config = dict(
    norm_place='pre',
    positions='rope',
    rope_base=10000.0,
    parallel_block=True,
    init_std_qkv=0.0757,
    init_std_o=0.0,
    lr=0.00189,
    beta2=0.98,
    batch_tokens=8192,
    doc_mask=True,
)
Each number is 50 + 15 x the weight over its row's rms, rounded and kept within 0 to 99. Layers, rows and columns count from 0. The size before them is the row's rms in percent of the matrix's.

# gate: layer 4 MLP gate, 320x96, rms 0.115, rows 68-134, columns 0-31
# up: layer 4 MLP up, 320x96, rms 0.106, rows 68-134, columns 0-31
# down: layer 4 MLP down (transposed), 320x96, rms 0.132, rows 68-133, columns 0-31
gate68 102:26 49 40 69 77 42 47 60 45 58 43 41 21 46 39 49 49 20 33 46 47 48 77 75 59 44 48 69 48 91 70 60
up68 095:46 32 53 39 74 49 57 49 64 53 38 52 34 47 67 63 36 56 51 45 47 69 55 66 26 49 41 51 24 44 49 25
down68 096:70 60 49 30 49 69 28 28 78 40 55 43 87 57 64 19 59 61 45 39 57 51 64 45 71 65 63 64 72 38 45 46
gate69 103:43 50 20 74 47 36 22 48 46 50 44 49 47 70 41 71 41 53 66 63 39 27 44 72 45 60 31 35 59 51 41 61
up69 098:56 44 34 38 31 40 89 69 47 41 30 74 68 60 73 44 38 58 48 48 50 40 62 22 58 41 60 35 52 48 37 33
down69 100:62 48 42 29 65 47 46 50 47 55 47 35 85 70 26 76 48 27 70 62 52 21 59 39 43 65 47 58 68 47 34 34
gate70 098:16 51 35 59 70 41 41 35 33 46 29 45 53 49 71 39 21 18 68 54 16 58 50 57 27 43 78 52 52 26 59 52
up70 105:39 45 33 40 42 37 36 57 29 41 65 53 68 40 50 35 00 37 64 45 30 54 33 64 45 35 52 55 54 71 42 25
down70 100:70 37 58 36 60 63 49 45 39 47 55 73 73 29 45 28 70 58 37 38 67 61 55 52 30 37 77 19 49 59 55 44
gate71 096:18 57 46 44 35 32 22 48 56 65 69 27 41 48 42 66 49 51 73 62 74 42 36 72 99 42 72 46 51 33 22 49
up71 101:13 51 47 19 42 41 52 53 54 37 57 74 74 61 51 34 42 45 46 62 76 05 78 52 59 54 56 34 66 51 38 47
down71 099:36 49 57 45 22 46 11 59 22 50 59 23 50 39 38 37 52 48 28 46 71 25 72 42 72 61 64 35 61 58 67 39
gate72 101:44 53 38 39 40 49 65 48 54 66 57 49 32 56 30 68 38 63 61 65 41 59 64 59 58 45 53 62 61 63 54 15
up72 102:53 42 60 73 29 68 68 36 31 60 70 49 39 53 29 61 06 49 46 79 54 44 39 61 34 56 57 43 50 52 47 21
down72 103:55 46 49 12 36 54 45 61 42 41 52 24 55 44 63 55 55 39 41 56 62 37 46 38 41 40 72 58 66 66 49 54
gate73 093:45 19 37 39 40 46 25 40 38 43 40 48 60 51 49 75 61 54 53 51 62 53 45 76 68 38 47 08 53 19 55 64
up73 095:51 72 36 76 83 31 67 69 44 14 37 09 52 65 68 53 71 43 58 45 41 69 22 65 44 85 51 59 39 61 48 60
down73 098:31 29 42 37 35 46 54 64 17 49 56 68 68 46 55 42 49 54 67 59 45 40 64 43 76 52 53 25 52 74 58 35
gate74 103:45 54 66 14 67 54 33 71 55 52 52 58 56 46 38 73 52 39 64 51 45 34 72 60 59 32 66 29 55 23 55 51
up74 109:55 46 40 34 78 47 48 47 35 67 34 81 62 58 54 47 44 33 54 17 47 75 47 62 61 55 74 25 42 52 68 72
down74 110:41 52 69 48 42 43 41 54 62 62 60 38 90 33 45 37 66 58 67 47 48 43 54 73 34 46 45 55 70 54 51 41
gate75 096:55 67 29 63 53 43 58 38 39 54 63 67 79 67 44 49 66 59 45 33 72 61 42 39 49 40 61 21 52 70 54 62
up75 098:63 36 50 45 44 29 55 48 40 44 35 52 69 64 31 68 01 59 35 49 18 65 40 36 60 52 39 55 63 36 70 54
down75 094:76 45 56 26 22 30 39 72 43 90 22 34 35 49 52 68 61 49 67 67 35 60 22 67 47 37 48 61 50 57 38 68
gate76 088:56 50 16 37 60 37 36 34 43 45 15 42 53 73 53 46 68 28 48 42 47 42 55 52 37 34 77 56 76 38 31 37
up76 087:62 37 70 48 55 72 42 48 53 63 51 31 61 73 44 53 68 21 54 26 48 47 61 70 41 64 52 63 47 74 52 18
down76 094:45 55 40 53 53 41 64 31 69 81 53 49 46 35 19 71 42 52 81 33 60 60 52 43 47 63 66 40 74 38 38 67
gate77 101:37 43 49 56 46 20 86 51 61 41 40 44 45 57 50 56 20 63 53 32 52 29 52 25 67 41 43 53 70 66 30 77
up77 095:61 49 75 47 83 85 25 68 44 66 49 64 41 53 56 67 45 63 43 40 73 28 46 29 74 56 41 41 38 68 38 07
down77 094:38 49 58 26 39 53 25 83 23 55 31 30 70 72 33 74 28 58 54 43 35 64 61 44 54 74 57 40 54 42 12 32
gate78 096:67 27 28 67 67 49 27 70 46 51 49 38 16 54 48 58 67 59 58 58 59 35 49 35 27 13 45 39 77 63 41 43
up78 096:49 26 37 58 59 51 64 39 63 34 60 37 25 84 61 22 60 52 62 65 40 53 63 49 53 52 82 37 77 24 28 44
down78 095:57 29 37 41 57 30 43 62 62 31 61 57 50 49 28 50 57 51 18 40 37 66 55 57 60 53 70 63 49 31 56 63
gate79 092:68 34 25 54 48 50 34 56 42 31 21 60 17 36 32 67 48 58 72 55 51 52 62 39 58 58 72 24 57 85 39 16
up79 094:33 33 56 32 45 67 73 45 40 80 67 74 45 41 31 34 53 37 67 41 16 35 63 63 70 64 50 68 66 55 44 75
down79 096:44 49 64 66 52 61 41 54 43 38 34 36 84 44 72 52 56 43 54 54 58 37 41 43 42 30 36 62 45 53 36 60
gate80 101:45 42 43 53 42 51 56 27 39 63 24 55 60 79 67 48 65 61 67 49 53 40 63 13 57 54 63 38 55 71 71 22
up80 110:36 72 40 47 71 59 64 55 70 48 35 53 57 75 68 52 36 44 67 47 31 67 08 32 60 36 83 69 32 83 55 45
down80 109:48 41 53 68 11 72 34 41 40 64 51 57 59 35 64 32 51 48 52 48 46 41 66 40 67 48 52 28 43 71 45 30
gate81 103:55 46 99 54 62 51 53 56 62 58 27 41 57 43 68 73 48 22 45 39 36 36 52 40 89 38 37 35 41 75 20 82
up81 097:17 43 43 58 82 47 38 58 46 62 61 38 76 46 28 36 14 60 58 34 47 74 73 43 54 28 55 84 33 55 25 43
down81 100:48 50 57 74 51 45 45 38 24 41 49 48 47 64 63 46 37 48 61 54 51 33 65 77 70 52 78 52 65 68 43 59
gate82 099:48 46 37 59 60 64 61 66 42 61 47 76 46 66 40 62 28 57 52 36 61 41 50 68 48 38 29 46 46 53 81 61
up82 101:52 66 39 37 46 57 48 55 58 42 53 20 37 45 34 47 50 36 78 46 56 27 50 62 47 41 24 51 55 49 66 37
down82 100:59 31 47 57 60 84 54 39 48 67 72 66 37 68 42 29 58 41 43 57 49 57 60 43 40 00 26 49 52 41 51 53
gate83 091:48 68 60 58 40 52 58 52 37 79 47 84 58 65 56 72 13 34 62 51 38 60 49 66 57 55 56 57 41 82 50 40
up83 096:41 38 61 54 34 54 49 49 33 52 23 37 31 57 28 63 44 17 63 64 68 71 44 50 47 54 85 35 64 33 18 55
down83 099:36 60 46 18 64 44 57 44 52 52 48 64 39 62 41 51 69 39 24 31 35 26 72 76 92 60 50 52 42 70 29 51
gate84 096:61 26 34 85 49 88 19 44 53 55 54 48 49 49 71 61 56 62 54 37 44 23 56 58 50 48 60 25 53 60 37 42
up84 093:48 83 52 43 50 67 46 69 84 39 48 55 41 51 66 69 64 42 61 20 38 57 43 68 40 52 60 77 27 22 38 14
down84 093:68 60 32 60 45 41 45 32 45 49 69 47 51 23 51 19 70 36 42 67 48 40 24 31 75 63 44 73 53 47 78 51
gate85 098:72 47 52 45 59 64 42 63 39 58 44 56 52 84 77 52 49 60 45 45 75 75 52 69 58 59 45 39 50 54 35 60
up85 093:31 56 40 54 56 30 56 61 57 60 75 64 44 58 58 44 21 71 69 51 59 53 58 79 47 63 26 49 56 28 85 31
down85 093:38 52 66 51 37 44 49 32 51 53 52 55 53 51 68 59 50 30 76 66 38 52 45 41 63 38 21 76 51 25 47 52
gate86 099:30 49 79 73 31 60 53 53 58 52 44 68 38 49 45 39 42 42 66 70 44 80 38 41 35 32 49 63 44 50 75 35
up86 100:41 36 55 55 19 60 76 73 37 74 44 78 47 64 38 42 55 38 89 43 59 50 39 69 35 36 71 53 67 21 77 38
down86 104:33 49 79 66 44 60 68 60 64 51 69 31 40 51 40 43 43 34 68 63 29 53 73 38 73 66 48 42 43 47 52 06
gate87 099:71 29 71 55 62 57 46 56 55 78 48 68 57 47 73 56 55 83 38 54 54 67 38 46 42 51 15 57 42 51 32 64
up87 097:30 32 56 53 20 51 44 68 27 12 50 59 45 49 32 62 58 56 73 43 55 42 44 42 62 44 57 52 37 36 43 60
down87 099:47 28 56 64 70 71 33 75 62 41 67 49 41 61 59 46 30 59 76 52 36 79 50 61 61 49 34 62 81 52 31 65
gate88 108:38 35 59 55 82 49 70 28 52 45 43 50 32 52 38 53 36 49 48 42 50 36 58 63 29 44 44 51 41 03 65 68
up88 103:53 44 56 71 54 39 45 64 53 19 47 56 50 28 51 58 59 07 45 23 66 50 60 43 55 44 43 31 45 64 28 44
down88 103:38 61 55 41 59 39 36 20 60 35 60 60 52 31 48 43 56 70 55 77 55 41 39 43 49 34 39 52 46 29 74 74
gate89 108:52 53 61 52 40 52 57 65 67 58 23 66 50 62 65 44 62 72 40 81 47 47 56 53 46 28 54 27 48 73 70 64
up89 105:44 18 36 43 69 33 62 50 50 55 53 50 43 54 44 71 38 35 47 55 59 61 45 31 42 42 30 30 55 57 45 50
down89 103:07 62 38 49 60 58 47 61 63 64 42 49 54 59 68 44 76 45 45 59 44 48 72 52 41 59 37 39 56 81 42 32
gate90 104:22 43 37 37 40 26 34 53 73 61 54 52 55 61 52 63 68 62 40 34 35 53 36 60 43 53 55 61 67 29 65 62
up90 105:50 43 43 58 45 30 43 70 85 48 67 11 54 41 44 40 65 38 51 44 59 76 23 56 58 54 51 79 58 46 63 25
down90 097:65 37 37 55 57 49 39 54 46 78 55 52 44 50 57 50 71 66 28 75 44 17 40 52 47 78 56 57 49 27 58 46
gate91 096:55 22 55 57 67 69 54 39 51 42 56 44 43 42 50 47 41 61 05 37 66 43 30 53 48 32 68 54 60 58 41 56
up91 101:66 45 65 60 38 47 44 71 63 45 66 54 43 49 59 50 16 25 47 38 33 38 47 57 57 44 55 55 36 27 47 34
down91 101:54 35 45 31 72 77 62 56 49 49 33 30 59 59 62 63 58 62 76 47 38 39 19 61 47 44 60 45 62 53 65 46
gate92 082:65 44 48 61 68 72 49 44 44 39 43 44 58 41 38 54 31 45 65 40 32 70 53 53 55 70 28 76 62 70 79 46
up92 096:50 51 39 76 52 40 55 50 41 51 39 69 49 40 27 78 44 58 54 11 48 33 49 73 75 58 33 43 70 50 39 69
down92 091:57 41 59 26 45 44 45 34 45 43 38 36 53 35 13 46 57 39 42 38 48 62 41 54 53 40 42 50 30 43 63 49
gate93 094:55 63 60 59 38 39 61 32 43 55 50 40 34 58 18 57 49 43 36 36 19 53 91 72 40 14 51 48 21 70 76 78
up93 093:32 72 62 61 31 56 45 67 55 80 58 32 61 47 67 45 47 37 73 58 43 34 35 47 47 63 43 43 58 34 41 16
down93 095:64 41 80 60 80 54 75 38 36 45 45 59 51 37 36 80 67 25 66 50 43 57 56 23 43 38 33 50 28 57 55 68
gate94 099:71 32 64 60 40 54 35 28 18 43 40 72 49 50 63 37 19 86 41 41 34 71 46 78 65 53 49 39 39 54 41 57
up94 103:57 24 25 60 83 58 46 63 64 41 69 36 35 75 69 40 59 49 60 44 50 38 20 53 65 82 58 42 64 55 57 74
down94 101:34 58 72 43 51 58 40 60 57 55 24 53 28 36 60 62 37 33 72 30 49 64 85 74 50 31 29 37 48 34 55 17
gate95 099:66 24 68 45 75 33 76 21 67 57 72 38 56 64 34 56 54 47 69 48 45 61 53 31 65 33 59 87 58 51 66 57
up95 100:53 54 32 64 40 34 57 51 86 38 66 72 28 43 44 31 61 32 57 62 45 40 35 58 16 44 42 63 42 47 48 47
down95 097:47 55 77 50 78 49 31 37 69 35 74 78 52 54 55 38 36 51 28 48 49 38 64 32 23 37 44 37 52 35 62 56
gate96 095:44 36 56 42 40 24 34 86 35 42 33 51 51 24 32 42 33 50 51 62 49 49 84 64 54 54 32 32 79 26 38 31
up96 103:44 65 74 42 46 44 44 64 54 19 61 56 38 34 51 58 47 80 74 56 48 72 56 64 39 52 69 19 67 50 45 44
down96 100:36 44 39 52 48 38 68 73 55 61 39 58 47 65 49 33 58 49 38 72 54 58 62 45 29 36 68 28 55 37 21 09
gate97 094:45 62 27 59 46 62 44 62 59 37 57 63 64 53 42 66 61 53 56 48 77 72 67 48 45 41 57 48 65 24 58 56
up97 100:38 56 44 45 07 51 55 59 62 89 55 76 25 40 54 56 60 48 34 24 58 36 38 59 33 47 61 54 29 66 37 63
down97 095:42 51 81 46 54 46 55 35 27 45 68 65 29 35 71 33 40 42 59 42 47 44 44 56 74 27 62 43 48 31 32 39
gate98 097:40 55 85 37 53 78 34 41 32 71 43 20 41 61 43 63 40 60 67 51 56 40 29 46 53 39 67 78 59 37 47 50
up98 094:54 32 20 65 59 80 60 36 38 53 56 37 60 68 72 74 62 40 46 41 43 54 33 68 33 55 56 41 43 68 69 68
down98 099:48 45 27 53 35 58 48 32 37 42 44 52 21 06 53 55 83 51 59 62 38 33 32 28 43 30 47 36 41 50 46 83
gate99 100:51 67 39 50 55 70 74 44 41 38 54 37 37 47 36 54 31 46 63 41 56 60 64 51 35 21 62 35 66 49 34 86
up99 094:74 53 49 87 58 50 60 41 53 57 38 39 36 40 50 20 57 33 53 53 56 52 49 35 65 66 28 75 56 20 66 41
down99 096:38 14 43 23 59 52 56 66 64 45 46 63 48 59 56 44 58 33 91 40 70 49 34 35 46 65 58 42 55 53 59 43
gate100 099:37 43 59 39 84 59 51 43 17 43 41 55 45 49 68 79 37 38 64 52 54 45 56 55 35 77 62 40 45 58 56 47
up100 100:66 25 26 66 29 44 57 50 59 36 39 43 51 25 43 36 50 45 48 53 54 53 45 46 38 20 48 53 49 71 26 44
down100 098:55 56 77 24 60 35 44 62 28 72 68 40 61 53 38 50 41 19 54 29 58 37 43 57 53 60 48 61 63 57 72 49
gate101 098:29 53 74 52 61 28 27 70 61 57 55 55 31 55 70 58 54 42 69 42 49 35 22 71 72 48 32 48 56 60 19 84
up101 104:00 47 59 39 47 63 84 48 56 64 60 55 57 32 45 41 62 38 50 42 49 52 63 64 41 55 33 57 69 50 49 77
down101 103:98 36 45 40 45 71 47 50 24 57 50 45 64 52 44 32 52 21 62 53 60 61 53 45 43 35 64 29 40 47 52 42
gate102 102:37 53 43 56 32 52 45 88 22 69 59 50 65 60 41 61 24 80 93 52 43 55 62 58 59 47 51 44 60 55 49 61
up102 104:54 63 63 35 45 37 48 49 64 28 42 35 47 57 21 54 37 56 63 48 90 38 61 62 26 57 42 37 24 54 52 70
down102 102:50 31 43 46 44 50 59 50 88 36 14 67 76 41 49 66 39 48 44 60 54 38 50 35 64 74 43 40 46 32 15 50
gate103 094:62 47 38 59 71 73 54 30 37 47 47 88 31 31 33 54 49 53 52 40 51 73 56 86 57 49 54 51 62 56 63 38
up103 099:52 58 53 15 71 64 46 39 45 49 59 35 60 53 71 43 65 62 45 42 40 52 43 54 69 71 52 40 32 50 57 51
down103 100:57 34 49 76 54 46 54 60 49 38 47 49 51 27 45 65 37 48 82 63 70 43 72 32 42 51 45 44 47 55 13 55
gate104 099:28 62 69 43 56 45 55 32 50 23 33 50 51 51 41 63 28 54 85 50 54 60 61 31 46 01 44 54 51 61 63 55
up104 098:61 50 47 50 62 48 87 59 29 65 40 35 68 75 71 82 40 42 40 59 59 47 33 52 20 55 47 47 37 58 52 37
down104 099:59 63 49 62 39 51 38 77 39 64 31 51 43 50 26 52 34 79 45 83 41 23 47 59 66 39 82 50 59 80 36 41
gate105 093:47 51 53 44 73 40 80 57 42 62 57 46 45 46 45 61 45 55 57 64 42 34 52 66 60 75 63 57 65 70 57 51
up105 094:55 54 35 61 32 50 41 19 16 68 20 35 66 50 42 56 31 72 44 56 71 50 48 56 55 40 34 52 48 56 70 73
down105 098:32 39 64 50 29 63 55 35 47 50 49 49 47 57 57 43 47 36 55 08 46 77 38 52 71 55 63 40 55 54 39 91
gate106 100:39 72 54 59 46 15 59 48 32 59 55 76 63 54 39 78 51 49 77 72 47 67 54 61 80 48 54 57 43 76 57 65
up106 104:69 54 57 55 79 31 63 50 37 44 46 20 52 58 41 73 56 72 47 43 60 54 33 33 40 43 50 58 38 50 79 44
down106 102:16 41 50 58 60 45 52 45 60 62 25 28 35 61 52 64 55 43 40 36 57 26 29 64 53 45 32 66 66 71 46 31
gate107 093:55 56 43 75 61 48 46 54 70 24 48 59 66 42 37 46 43 78 50 62 56 59 48 55 30 52 45 31 56 60 49 78
up107 099:57 34 66 35 66 38 59 52 60 25 46 43 61 53 59 38 15 28 58 38 55 49 43 47 55 59 41 77 49 41 56 38
down107 094:45 64 20 54 42 29 31 42 50 55 45 90 40 37 49 65 53 36 99 57 40 45 28 26 51 66 47 48 13 56 66 25
gate108 102:25 63 53 75 68 49 52 57 62 47 52 21 60 58 53 60 26 56 52 81 51 62 54 64 81 51 45 49 77 50 44 34
up108 106:48 53 59 59 49 48 26 38 37 39 22 50 87 50 19 37 37 33 77 23 28 39 39 24 33 54 80 67 54 51 67 39
down108 101:30 49 36 48 65 36 51 44 42 67 64 58 54 47 31 79 32 30 50 70 74 48 54 49 38 58 60 36 34 78 28 70
gate109 093:58 69 44 68 31 43 36 63 61 26 61 43 54 53 56 33 45 34 51 34 34 47 74 26 57 71 66 38 64 58 28 38
up109 093:72 42 61 63 58 37 66 71 30 41 44 41 66 56 39 48 65 49 62 81 46 55 41 56 46 49 35 57 48 36 44 53
down109 089:57 74 39 64 47 54 56 39 64 63 51 48 42 34 43 69 30 52 66 53 29 45 63 56 50 43 47 55 72 47 46 62
gate110 098:35 25 60 54 56 56 44 74 53 34 33 50 35 60 29 61 62 65 71 39 65 72 45 43 56 37 64 70 15 52 54 48
up110 098:47 57 56 38 57 53 22 30 49 63 67 16 35 54 73 47 54 65 46 36 45 60 72 70 51 86 57 79 55 48 18 46
down110 100:55 91 44 42 45 23 70 53 60 34 60 74 61 43 51 41 46 48 65 66 38 65 59 59 24 38 54 63 76 21 49 45
gate111 095:35 29 49 49 64 59 38 77 60 46 36 45 39 76 42 60 47 67 55 31 43 60 29 69 48 60 17 66 49 14 41 61
up111 098:63 72 31 64 61 51 38 64 76 53 61 46 25 67 49 39 46 50 37 67 18 40 39 57 40 61 37 49 40 58 43 58
down111 098:47 18 66 67 29 43 42 32 34 67 33 64 42 66 61 59 80 50 35 49 43 78 57 26 25 53 53 50 42 73 60 43
gate112 119:46 45 41 28 54 29 42 44 47 48 53 40 62 34 62 81 58 39 82 76 50 62 86 56 54 26 61 48 48 73 71 53
up112 101:59 67 64 46 52 60 58 83 36 55 44 42 88 67 57 38 59 49 58 45 50 40 32 59 68 25 50 68 51 43 51 42
down112 101:44 49 37 16 43 36 71 81 50 56 49 36 70 65 29 48 26 48 59 35 52 52 63 57 31 28 52 33 67 46 63 27
gate113 103:36 31 41 28 43 52 55 65 32 61 61 71 41 80 41 60 37 80 54 64 59 43 48 44 88 55 56 37 57 32 47 53
up113 103:32 43 41 36 27 74 66 72 26 65 64 30 07 75 27 41 35 35 38 32 33 54 47 39 73 60 70 38 56 50 61 29
down113 099:35 42 42 41 34 70 48 48 56 35 67 33 55 28 51 49 69 66 29 66 47 46 44 47 51 48 58 33 64 34 68 46
gate114 096:61 71 48 60 56 48 35 39 41 45 60 56 56 72 50 44 61 55 64 51 35 17 55 39 54 55 55 54 40 80 43 38
up114 102:44 34 38 62 44 56 42 50 30 77 63 67 38 47 41 71 40 63 49 33 52 45 31 51 51 29 81 57 31 71 39 53
down114 101:38 34 51 45 75 74 53 64 47 36 57 58 25 52 71 53 45 38 23 60 35 51 51 38 61 22 44 64 30 48 84 65
gate115 095:49 28 77 54 56 47 28 24 63 52 41 29 68 41 77 47 29 59 56 38 87 57 64 44 63 47 43 25 42 30 58 40
up115 097:55 49 60 30 28 50 52 54 39 58 53 38 33 37 68 33 48 34 37 56 52 50 54 05 51 38 53 48 36 43 77 51
down115 093:69 43 51 60 51 15 39 64 45 63 49 70 46 77 31 58 62 64 64 38 48 55 54 30 50 64 49 27 60 70 37 58
gate116 099:41 48 65 62 55 58 49 67 32 37 31 56 58 86 47 46 37 46 54 41 64 70 46 53 44 36 26 47 47 49 55 47
up116 100:46 77 16 86 53 49 23 45 48 44 34 40 49 57 48 31 73 18 64 70 54 28 69 58 43 55 43 44 54 34 57 61
down116 101:44 49 46 45 60 48 58 52 20 57 47 42 34 80 43 59 39 77 81 35 62 64 50 58 44 36 37 50 43 43 29 63
gate117 106:45 33 88 62 46 57 21 58 73 36 63 62 26 54 50 94 23 49 51 64 42 58 66 48 62 54 25 54 58 30 55 56
up117 106:45 67 34 54 39 45 61 76 34 46 59 46 69 21 35 36 39 72 59 48 42 60 44 64 45 43 31 66 49 22 51 57
down117 107:33 21 33 45 63 49 49 63 52 45 52 62 37 52 27 80 30 47 47 47 63 57 45 22 62 72 38 34 47 60 33 38
gate118 114:56 21 69 52 73 57 41 57 68 48 12 88 40 50 44 65 39 72 38 68 40 37 43 35 65 42 36 48 56 82 42 50
up118 104:76 30 51 44 41 68 56 25 92 60 44 54 41 57 35 31 62 22 49 30 36 48 39 59 63 36 42 50 71 56 18 44
down118 109:52 89 29 46 32 61 50 34 35 79 47 19 49 42 43 63 82 33 35 19 60 81 53 39 39 61 52 61 68 36 16 35
gate119 100:34 54 54 30 58 69 57 61 22 42 45 33 27 74 50 60 53 59 72 56 43 37 62 46 55 57 50 60 59 70 51 75
up119 100:34 41 52 30 73 25 26 77 63 51 43 67 43 38 51 26 36 45 39 34 65 42 72 52 44 49 57 51 38 41 37 49
down119 099:70 54 84 52 66 51 34 69 70 53 61 45 43 47 45 70 48 17 23 43 59 43 57 55 55 41 29 44 60 49 36 38
gate120 079:70 59 25 58 61 52 33 47 55 36 51 46 51 51 49 42 35 71 57 39 61 61 42 63 34 64 60 11 30 73 52 23
up120 093:33 48 23 71 56 67 62 49 18 50 56 30 38 66 56 39 22 72 59 37 37 48 38 26 54 51 48 33 26 51 59 65
down120 090:36 58 62 45 55 62 66 52 60 48 60 56 78 43 56 35 58 63 23 37 34 53 37 41 45 31 24 40 37 32 78 24
gate121 099:68 51 42 51 49 59 68 47 39 35 53 50 58 74 69 54 53 31 26 54 38 53 38 43 62 44 24 31 73 61 44 44
up121 100:40 64 49 62 45 53 49 46 47 59 43 31 35 68 67 77 70 63 52 43 45 66 48 57 45 52 14 40 47 51 61 42
down121 103:72 51 65 55 70 28 59 41 55 65 46 46 51 54 62 47 41 42 12 60 71 21 35 38 59 70 28 45 42 17 53 60
gate122 091:47 59 64 49 70 75 59 73 28 50 31 50 48 64 48 64 60 36 53 70 39 52 55 21 67 53 32 50 33 55 49 33
up122 090:54 44 43 42 49 69 54 52 75 41 51 33 58 23 41 76 52 53 36 82 48 28 67 66 43 52 43 45 55 58 49 59
down122 094:50 44 39 58 71 29 67 36 42 28 57 31 47 50 84 66 47 59 66 69 40 54 59 59 45 52 41 36 64 50 79 42
gate123 102:71 29 63 46 57 58 45 42 46 49 43 27 38 33 16 42 18 72 67 97 48 60 65 68 47 42 58 32 44 71 34 49
up123 099:43 50 89 70 55 69 48 60 46 32 43 60 50 18 49 48 40 64 56 41 45 64 46 55 50 26 38 66 52 67 39 48
down123 098:37 48 42 76 39 62 45 73 53 57 35 34 45 64 52 26 27 41 47 51 43 63 64 50 48 68 00 52 61 62 49 20
gate124 110:43 71 60 25 29 51 65 66 52 56 51 56 56 75 50 69 47 64 54 56 47 59 35 49 45 34 27 66 59 68 57 67
up124 104:54 39 60 34 37 21 44 37 53 47 43 39 53 55 66 48 35 50 47 80 50 48 38 59 49 45 64 53 60 66 59 35
down124 104:60 44 50 57 33 54 19 58 43 27 53 75 36 51 27 73 55 55 60 32 64 44 69 26 74 45 49 35 29 51 78 34
gate125 101:65 43 84 60 64 71 29 53 59 24 55 54 51 59 57 56 55 74 73 75 64 45 52 51 36 48 34 60 68 42 61 49
up125 096:43 40 56 46 48 51 52 75 33 49 42 53 43 47 36 61 68 48 74 50 50 58 44 71 64 74 53 36 55 19 53 55
down125 097:56 44 49 45 48 70 66 49 46 23 39 36 20 41 56 30 39 37 58 31 41 44 83 41 43 61 08 53 49 59 46 51
gate126 098:52 60 60 52 78 40 20 44 39 39 41 56 73 31 56 62 48 76 41 68 63 31 67 62 98 41 41 50 60 40 42 42
up126 095:54 36 75 36 38 57 56 63 40 25 44 41 38 26 39 36 31 48 59 56 68 40 37 29 41 76 31 43 60 40 54 32
down126 096:68 46 55 41 57 53 42 77 49 48 39 49 54 41 39 49 51 44 34 33 58 45 44 72 41 62 50 31 52 32 45 66
gate127 107:66 38 52 74 67 53 68 36 47 58 39 48 29 58 72 53 59 62 36 45 57 33 41 33 75 36 30 32 52 62 51 64
up127 106:45 63 47 61 54 28 42 42 60 12 60 44 20 30 58 55 73 16 57 33 34 58 39 33 38 55 34 49 45 58 43 54
down127 104:30 36 74 28 46 52 61 19 54 64 50 64 76 66 22 46 22 60 33 44 58 25 68 44 31 53 75 63 70 49 62 39
gate128 093:54 24 57 62 85 49 36 45 21 48 34 61 62 60 26 52 60 80 64 67 70 41 58 66 60 57 40 33 38 37 55 74
up128 089:40 21 53 51 69 60 47 43 57 46 70 15 35 45 55 48 80 43 61 51 40 45 59 64 33 37 71 62 46 55 19 57
down128 090:39 49 58 58 43 46 46 51 60 19 40 48 47 47 68 55 19 43 80 75 26 48 51 45 61 38 46 37 60 44 68 45
gate129 101:52 39 43 40 47 54 47 53 63 43 47 67 53 67 56 82 83 63 50 45 35 39 42 34 47 34 39 33 67 47 48 55
up129 094:57 47 69 46 27 69 29 62 47 30 61 84 49 59 23 32 59 66 27 41 39 36 68 49 48 45 53 38 57 41 58 65
down129 100:59 58 53 46 59 66 27 49 41 51 55 41 45 53 56 48 83 50 29 31 47 62 43 33 50 61 44 36 45 59 25 74
gate130 094:35 68 41 55 61 44 48 87 37 68 61 44 38 68 73 61 55 44 79 33 68 60 92 35 30 38 58 68 45 52 45 59
up130 099:55 65 52 38 52 37 49 45 48 50 65 72 35 56 28 32 83 47 87 45 61 80 39 41 44 14 60 43 35 58 15 66
down130 101:56 46 46 44 49 50 57 75 55 47 57 38 57 40 37 45 62 25 41 37 50 74 82 35 35 55 35 43 38 64 42 48
gate131 101:44 38 37 70 40 71 26 43 63 52 49 31 45 61 60 47 53 69 62 59 18 46 39 61 48 58 35 70 49 44 28 70
up131 100:22 54 21 54 24 45 55 41 50 52 50 52 70 58 67 67 48 51 45 84 51 44 67 77 48 04 64 37 35 44 53 67
down131 100:55 61 40 44 72 50 57 62 45 37 52 35 78 50 77 49 29 77 26 62 74 48 34 57 40 73 42 34 42 37 54 40
gate132 098:50 55 30 38 55 65 33 55 60 48 20 52 47 53 42 48 33 52 40 65 49 59 77 59 44 88 35 46 30 52 42 44
up132 103:62 46 63 55 62 47 44 52 47 27 37 56 51 80 65 55 30 33 10 79 54 26 74 46 41 70 48 51 55 32 36 68
down132 099:49 39 45 52 51 51 71 46 35 83 64 32 57 38 52 44 54 55 84 42 49 22 45 50 40 39 56 59 37 64 74 40
gate133 098:39 49 63 42 49 58 58 69 38 39 88 70 48 38 56 96 21 45 55 49 45 34 64 81 51 36 34 42 58 48 65 65
up133 103:89 68 41 53 48 36 36 44 51 24 33 37 36 48 30 53 33 46 33 72 27 35 63 62 62 37 46 52 37 60 47 40
down133 105:52 45 46 45 36 73 58 17 54 55 24 33 47 47 77 62 62 85 55 39 66 64 54 45 71 73 35 61 45 74 50 60
gate134 093:63 44 37 54 41 46 45 58 61 49 49 76 59 59 29 40 32 74 54 42 48 20 44 62 58 62 41 37 41 44 39 61
up134 093:34 63 39 85 50 42 35 49 50 42 82 33 69 07 45 25 69 40 69 72 57 02 46 60 55 65 54 52 66 31 55 22